From a checkpoint of a small transformer trained on Wikipedia.
Size: 15 layers, width 192, 6 heads of 32, MLP 768 tanh GELU.
Architecture: LayerNorm before each block, tied embeddings, normalized queries and keys.
Training: a variant of Muon for these matrices, 358M tokens, 10923 steps.
Each number is 500 + 40 x the weight over the matrix's rms, rounded and kept within 0 to 999. Layers, rows and columns count from 0. Numbers have three digits each.

# q: layer 11 attention query, 192x192, rms 0.145, rows 0-31, columns 96-191
# k: layer 11 attention key, 192x192, rms 0.14, rows 0-31, columns 96-191
q0:564472559482451515478484539540499511533493530510462561463559481516485429491467505401527417453483523550535472474482515504581488538521505506513512528480518488476502554477484489546448547543516524525506517505512483479464553476574462445432479464514479507503495502502462496505555453504495572414
k0:514517565506530492533427536609550472438495509503474543516539494523497459529525495438452453488483547558506535471504525506552485500566556492434532511537496560500469511455485522465464532524565536520524524563528478514468624492549450500524551466525511498468543498518512515480582412532457580496
q1:449494443514486475531410557535545470487446498447480457478487529518494524503452552444502436427501451407540486597493487525516560546506536470451549592534513573470496466580483508523486542500588548505485508541510518494551542486457481504496591486515499497573407461475567523488522524416581480496
k1:544567438544550533493369481525496467457450474458486497494438500452491508479509528449505483479489485415548504608486474571522497556538527451440526579476518587479470449475497491491510524515610581489488523547504508520480551535472473519528559456541500499476431471553529513499487526457493467512
q2:503543462492459518474461445484497480507400579457499527494505492499529502502432529491557457478501548528563502543518528486523504481515573455448518493480468507484437518365512512460542508516515552497466515527459467498534577557511481517448542431509460543450460509562562440516489518443495510467
k2:526513445481475498410551454497536475572439540489463501451545489454538511519432482486504477447554518574539511510483472452528527497466497515545524458497419532507460491407437588491532503487469470508456483556433477501488540529510491491447475510481480504502523520531525494573493535439532504455
q3:521488402513504547577557447519419530520477467494540429473482429568546560565518514520499556480532422557444479534504537463480596487498446416513497445531461500501573489532481450411551513465450497483473563476479551477463496493552453550489459488490497485467515502565568453406448507527444514492
k3:540504446518563512554509457548480516499493456500542470501485452556490504550507542559501553483513472538438482546486520465480573524529492470466472542532483519497557478481519494403489462510500490475506566449447509499433545525533503528511509496524543524417494488549524471468514497537395536509
q4:537434480478551481443459513434540481442463478455547499497499523494490456538537435495499394487493488525503567468494519536468520505449467494505499516494460513520476463467493489514550484540543490499453579447532508519496524437467521497520473502494522511517450426485563464550568531463536508525
k4:503509492458505488422526485490569540502497505513509439443511499511472462544518472485517420532503503466484547519472555494515430493447494541496562499502489481480515463537511521519511526509521500480469506419554563468536510479504546489513493511459539507483508438438551497498532469477496524502
q5:551486512525543490463563523501499472497513478470526562448515466550504523554478515480543528484470493544564402522524517492510545423515535566530535509419539491548490518560426433422510563497447499500448537467519495423451584481542366530497525493575454498516477450556501430492523428462509561459
k5:578494476512540551479540483530499511497471493513545502444489493582509505521480528481526513464492488530506478544535477496485461451497521570515548540434498530510498518488434442437537549509462508481434540522487468427487554485517424545509488499510490493482534479494441455502505496481496495451
q6:490489568420501502539528515502529516525506451521480529556501474547539474492477499494483518466488559505544450490529450481460468490464455513471482507478540525475523530547527485499475423480531504503520489507524608497464396522442499512570511551494507507535476545543527480471518466508507511500
k6:457494553450488505519562604503559501571473449484464514495533523546496543537456479508512511466525543492488465502500445500513461499483490531509510472455537528506550529584528517540507499461525493495491481555555569505449354532478417528519509535487515492569530527496488509494501549501604461481
q7:475470529497463547587516513611507471466489528477416494524551492552553532511471454488516474521465480489504541497479428504504509503586476534478524550509478511470497535515471549443544524530514504492573512548603461558460483478512497525457455474502495519489577491575507465437513428531507526555
k7:471429532492501534536501468561523489442516523494447483537496469508482549475453505519530529512456489479524494506485489519439506433553521497474466558592494496493516546482482519440513510505477532525539512504522482508468533478493522531505504490396541525446568487551515506447524484511468566548
q8:511535496510479458507516532539461504453528534497464457479516475507513541514481510517545434551480500525572517451521552466616463500515447526501458446432548514499518449349457544462588510531428451498503483463525455466473486495498572529514573552506492551463503471514488462593514459468491557502
k8:500528440493497469476475493520466483500497526469466414479492487489501514516472546486570435535484504535566567444574546483570480509494529485468481446447545573487504504364511552482558431498465464504489467513536482505448536469500562532526556534503511537443518452505530507542534455517451554521
q9:477504451428529527501441545521498440524437506514509523488553453505451464477520509521505417459451471542479507484454494482553500561513480464437499492476454437539534468478537458520426571489479540543483494519488567534505542507518552450505465517533563490448447498472515497441451511419470549475
k9:494514488489434508539457524539506484495458510528531553494549469532435561469500509531458458479476489515475486508503545487624529525545481454480505526512508463542469441482498489545459546468513534538562539501582528569455559445528551521507486476577485503485484491467517496425471517473495505506
q10:507506536572471574470490544546498493439571461490444474534488564487521529493462466408546546525515555437538516549509503527540500473550562521521489593466510543468461527549521455454543484544548470495528492472472465472481504504511475538541520454517520487482475474481507455511472446502471490511
k10:535508576526508487494470491583478519460532514497482493506532517549503581523464509488508554521515521459536506531503531506496448459555530531468455559534579526479473513565534472441554481514562452443526564451467512534490557526530515570525565450510491509431536426497529519507472469538487522529
q11:472573528507543528554504532568459478494533491535501576492526547531523511480546530486455434508470458532560437516515499511498524467556510467544532530534512527536575472522436496526502523520437479569480534572450505475485529483532501507497513522522484534515537467523444504462483489489481504512
k11:491528474485487532477511449529456480543545558535461543545514528528479530512508524505450470491464454505515417553489522456529482463511461505557506507525526527537524474469441534533493533470447483556439536534497500452492454490469554453453433526481512505532508495492496530451497500484483483503
q12:463454489464453485511552514469551542511463514513485389491541453448495581491522524519519502488555511493429525432483493431447533520455428514481479392468526457449445504476563564526501434532484467518493486422510539468458445520524422471524540506447478505525469476351527465586487442508462483508
k12:508491526451517531507486539536561576492508438545509468493541492498473540495528514513525496514536555445479543465513498491526558534461464557493462441452558538454461529503534520525470475533518486565549494485548502490487488502511431519571579548472514468463466506430465502602510462554493497478
q13:506502504501517521541562454525481482494437529488456565520499484488488534469543510558443492469533457425567470510508511468563474529558466480611470553531547491488571472439417559470495448472469565483552533434510493503522439513505575457539455566522468452512527474493463452460490478442484500532
k13:525547529489498567544512483503487527472496508512396534498543513516515489477507497529445529476493522455560487517501485489533446527531514472547468505493518461458551502420460558470475449471516508490529446492514537559496475477563571506560519525481447477516555468512449477445446472521489515516
q14:577479569438496490395508482479519493539468520568484524507552473606532521514510474529500525511464520539432499569486494441415455440505512514496507458516548442507474529489532539482450532423483445465427528569432484480496566504527429495509398474375478477539595509505473509488470489512547459576
k14:559483601449427518464541462451523557465479501519553550516517463571561506454468451491531522508465557564464501501530485442481456477504503520485526486519547429535486472508488522506501496467520510525462489544488499458486515473499492465448453450489463466502534501502477508466483509509526494550
q15:539453543457485460402479485513551505489479530512468447489512528479454542464486543431489452506465460458451534485456482500462436523510509527380517557525458482489430469497500482517523582477538425543479470477503495426483540508431485497567468475475502520512536413500572525501458465535481497514
k15:494514528489489525437572478494489554535488518530517489502494508510495585505440426485485450515511461517460479498477473486460473502430436513536470556535519486515453473490473474520506555500471421500472488463507512448490456505490468497493477502396490517539517460511538483481526526489509484541
q16:490426509441419534549486494475542412461473496567446493511508551461467513468410574491546469489488506508480541537557514571378520463560510488491525469505540453504477521552452487503546463527445485557560436493617520544508450502480382478506460489524440467553530498451502528462420551438501448543
k16:536491534452477576554512511504543425535487490532469533533517515434511491522455511514544461536460506522439509506547507603437559509552509564526434482488534527518483526591475480492512525552470507538484442540580480502491440485477437475541457530594501490587566507438485500510512554466492519536
q17:507525544497470507499595515487513457482458509473496494496444506500517546426444461533447480493444590503498504482493540510479504451562540527545514514531431491523465477437520425484551520559581528466555512483434448532529584465498536567463410484552472493464580541487440500474430519508477504564
k17:530502532506505497469510442492490516488500521457489513492459462486542533478537565515522497500509560591480509478507518494507480514536512493463535449492484489522498474423479495499583529509543478462506475515441493534495608472493508515538446447544499454433548529513464536532488517490476502554
q18:458486474487449504638476529510396522426511510506516478506411491526511523500463524590548469468490466478506531552505528556453547492519523496528495534506482489536450523495495576495499507544457526583540450487594548497493388516453470535476553586550466468526493564399491476508465515493464510558
k18:509513460524496513580454539440444505451487551490524470519494485510481535470510560523539453477534444454445532541480534561493573515527500489506477537473517504452527532559509510511474486539476453471523444400565534522470457478517485524443486518583471503488490519449478522529470518470483551505
q19:550489510478577499481538487472506491530479505554500538519406489522488493515536519477494501477493477476440497525526509609408492456558543470471494449499449499549549562557451415482490542456515531442480539437490474432535472490464388583518465520493503486519497529550548487464468508540490527569
k19:494502506520543491496506421469528466481538546485532519491404498485486523525512555448484502529441469501459491536524463543416484429555569486508485552522517510510507487494459401431518556493521547506453514464448440436497522449483452552487439489495461528500488520523499488449501517483498531564
q20:467486496507491507540565504507557508478492520539441518521581528526506516505499499514495529451431574567526532503543498571476530468475581539589544455509513529426492498501455547515579491542486470543564446565536521538571459525554508530533548484489545494487534531469479488529487472502491519446
k20:457505525464475490469530528498517532528485513525444459494532506480528524521518470513521531498514509522542551491540504552478558454481567561544498496477495495450494544495547516499529521528483500516572527520563516487525478521505499508533544494484484486494491532457490522468533506532522524510
q21:503550429553558449531488430480470456526432566526515529541511494444507517532620576548528462552521464494493480512498543538475451451508501514551523482589532492540444581471375457473522540516436579497582499493537550555531500452538543502549471540581493526441563494473528507503489514462440537501
k21:514542485522499454534551416505422470489473536503510534488488534465509503447574494491540494559496520463454461472519539487531453436506495499591473517534471466523447535420438471497565488503393481488553475505480531517527513420560535495491448522513476510479563528499468476472401482474502494553
q22:549489447477489492571505438555473538492528573541476501540481500499510568485516513492480465510544468470468507557541516415508525529482469463579438505543462505523460459452458560496549455508526507509527444510539504452478526492522516494495527582484541512545454519497479509476460447505478503553
k22:545455465478545497543518458546515507543552505517472523467502495534513561538499475528481485499491459528488462527531486407492566547491491548612488517513469507474434464468517543532500455472483458558461412529524523483497419558514472481503466587489518479639467483495474511501462459519506466526
q23:584504483515460491513511530475482487529466550500519488504556491521542451539494530508532498519526460488525521481506549464525494578506461530467479506498521518479501506495480503500456512536465523523479503475546580463377493532456515478457491485532500557508379464541508492533580487489450573495
k23:514501477497475511444487526468467493601477487508503480455521496544515523529469502552527471462473444480488510485428510471495538532455429533526480543474519529529496540555445519540458509448457477552410463513535502426439423545484486438519500544513469516532409517493476456587560546517495556519
q24:401492518495540486463451623434509492498454463492512500546591474495440481498534484496491377544513480459476520463393493579458522464541533475418470428455551517441450585559578464507436523540578539376517557454489476520533496514509420498466488434491490526436476461462461515500510543522525497417
k24:406454478522569425479488579447448481517508496460495469506533548493484489503574515489501420521539477551483485455412530593487467484547483464477545438454485510482496598476455445489508560498548515403489556462495437509499518455549445487475477457550517491424490439526465467527517535500509484443
q25:508508504471437511480455504489511484503509503480508536550522489548572481483393467495544449439489479504510559487456497445447530485408492492470504561473516486463447488547533581527520457511522427518429429510441554532527547481405486461451417482559486530445514533500508502493493540515512488532
k25:470467496459425513517489515463469506527514519499505520542522515552548487489395470529531454451531496448485493481460492496487520529489477546483520533510533488501518519570532574547492461517557420523433469477460535481506473508427498483479494493538515535516481554519466499509526547483536508549
q26:425530497506487489434535464491505478497556470531519455490495536468477529480469537450497526555526483482475528588492475529431470420450457536470442532464556530460427435454525508547514500450477430502467527593513529535453651461497504448527458442444486506439516471547579489454441545465468423537
k26:516559498494494467482487470512488487488560511570495438524465546517521552514472507520478554504474517467472499549542510482460466471416440490514432490470522524501463443446584524505515491431487440572466496578507500511465583464476514472572481487487490536468527508523562478513477521526485488547
q27:457529441428446517464468485498574475523498539513530482572533532445491532467498519525431437530509476585561528482529460559437469515500576560427632474557493508461522457527524530615529524568467421613569461581465556546519499506497545556490479513381571560511475581515537540527467578482551523529
k27:456508477523470520502509520500516463471522514500525475567489524491527487497492515499492494463512465547530505492512452564500516529478536543487567483508471514488559498524512510570560511530472441565477480496472511538546474510450548567496490493435553519525520545504484566507517576527517524543
q28:508512484525625513553431447478510533473522556464548465516478497443491503494570458460569515547523542544500504494470492525462407529454440434507519501513540506505403461505591505535452463491495468528505479564550583581441477483501536496502500519510509528468476455503579532519516534498496448543
k28:548534469486530561611456447470505546438514571436582498525515504463470496518533517459526525522576565507521495475472503460511427525454474461493454542480556567451423500448552529553498458475524512502516494532526544575454524505467571461513500491488509497462510475452492492552481488505487463504
q29:430462488520507503485503579530577477515410454485512492517512471514539548535464496544479465530507418392435569572461469570439501518541498556422524465470568474488520494640520471493461495494535455484493493539503481458484445543454432524531495520560496530497518465566494508511520560499515432497
k29:485495485531555542501480543494593474508449437489494514485503503529500508536439537493485462564513454395462518569485501565496491546562542521411517476499545527536493509574522414522474538487534498464502492514474529483515520529465418512517476522528479512539501481543493498486466550461539434492
q30:429486491487453484474484459468458514489499498519480499527510500502548486500392481532529455493488536477463490469467460438438548479421456484499473489479477495506436515471577562500499462486504485504472526563546528577518529506440542457459564441494479521486504508501536533487468530517524456439
k30:500483467506490481534449486539496532453560488462489474556496488496528486481484520492507567505487572545447545528518520472481509587458480453396459534480538535433462527482578546472568458552496497450520560524499493629495604429457535465492523455520530520402504569492511519501515453522510480467
q31:534474482471511525502537483459454507515453542511480564495542488488529511529527489485530490483563484502511431513518500452446474487513512482510501459521546457504446484550487541583444424436453474533486494477440527426528453471528494455542497548500498500522495423475484495488446482497458510468
k31:508442495509546501516530474471446482495509517513476547514487519486568475514453501521484512487505461496477449452481481475450476482484475453535530479426485510499505506519524519540495452465484472430426495457449532444514387509503489469479463541514511507532471522524465485516512522534494501479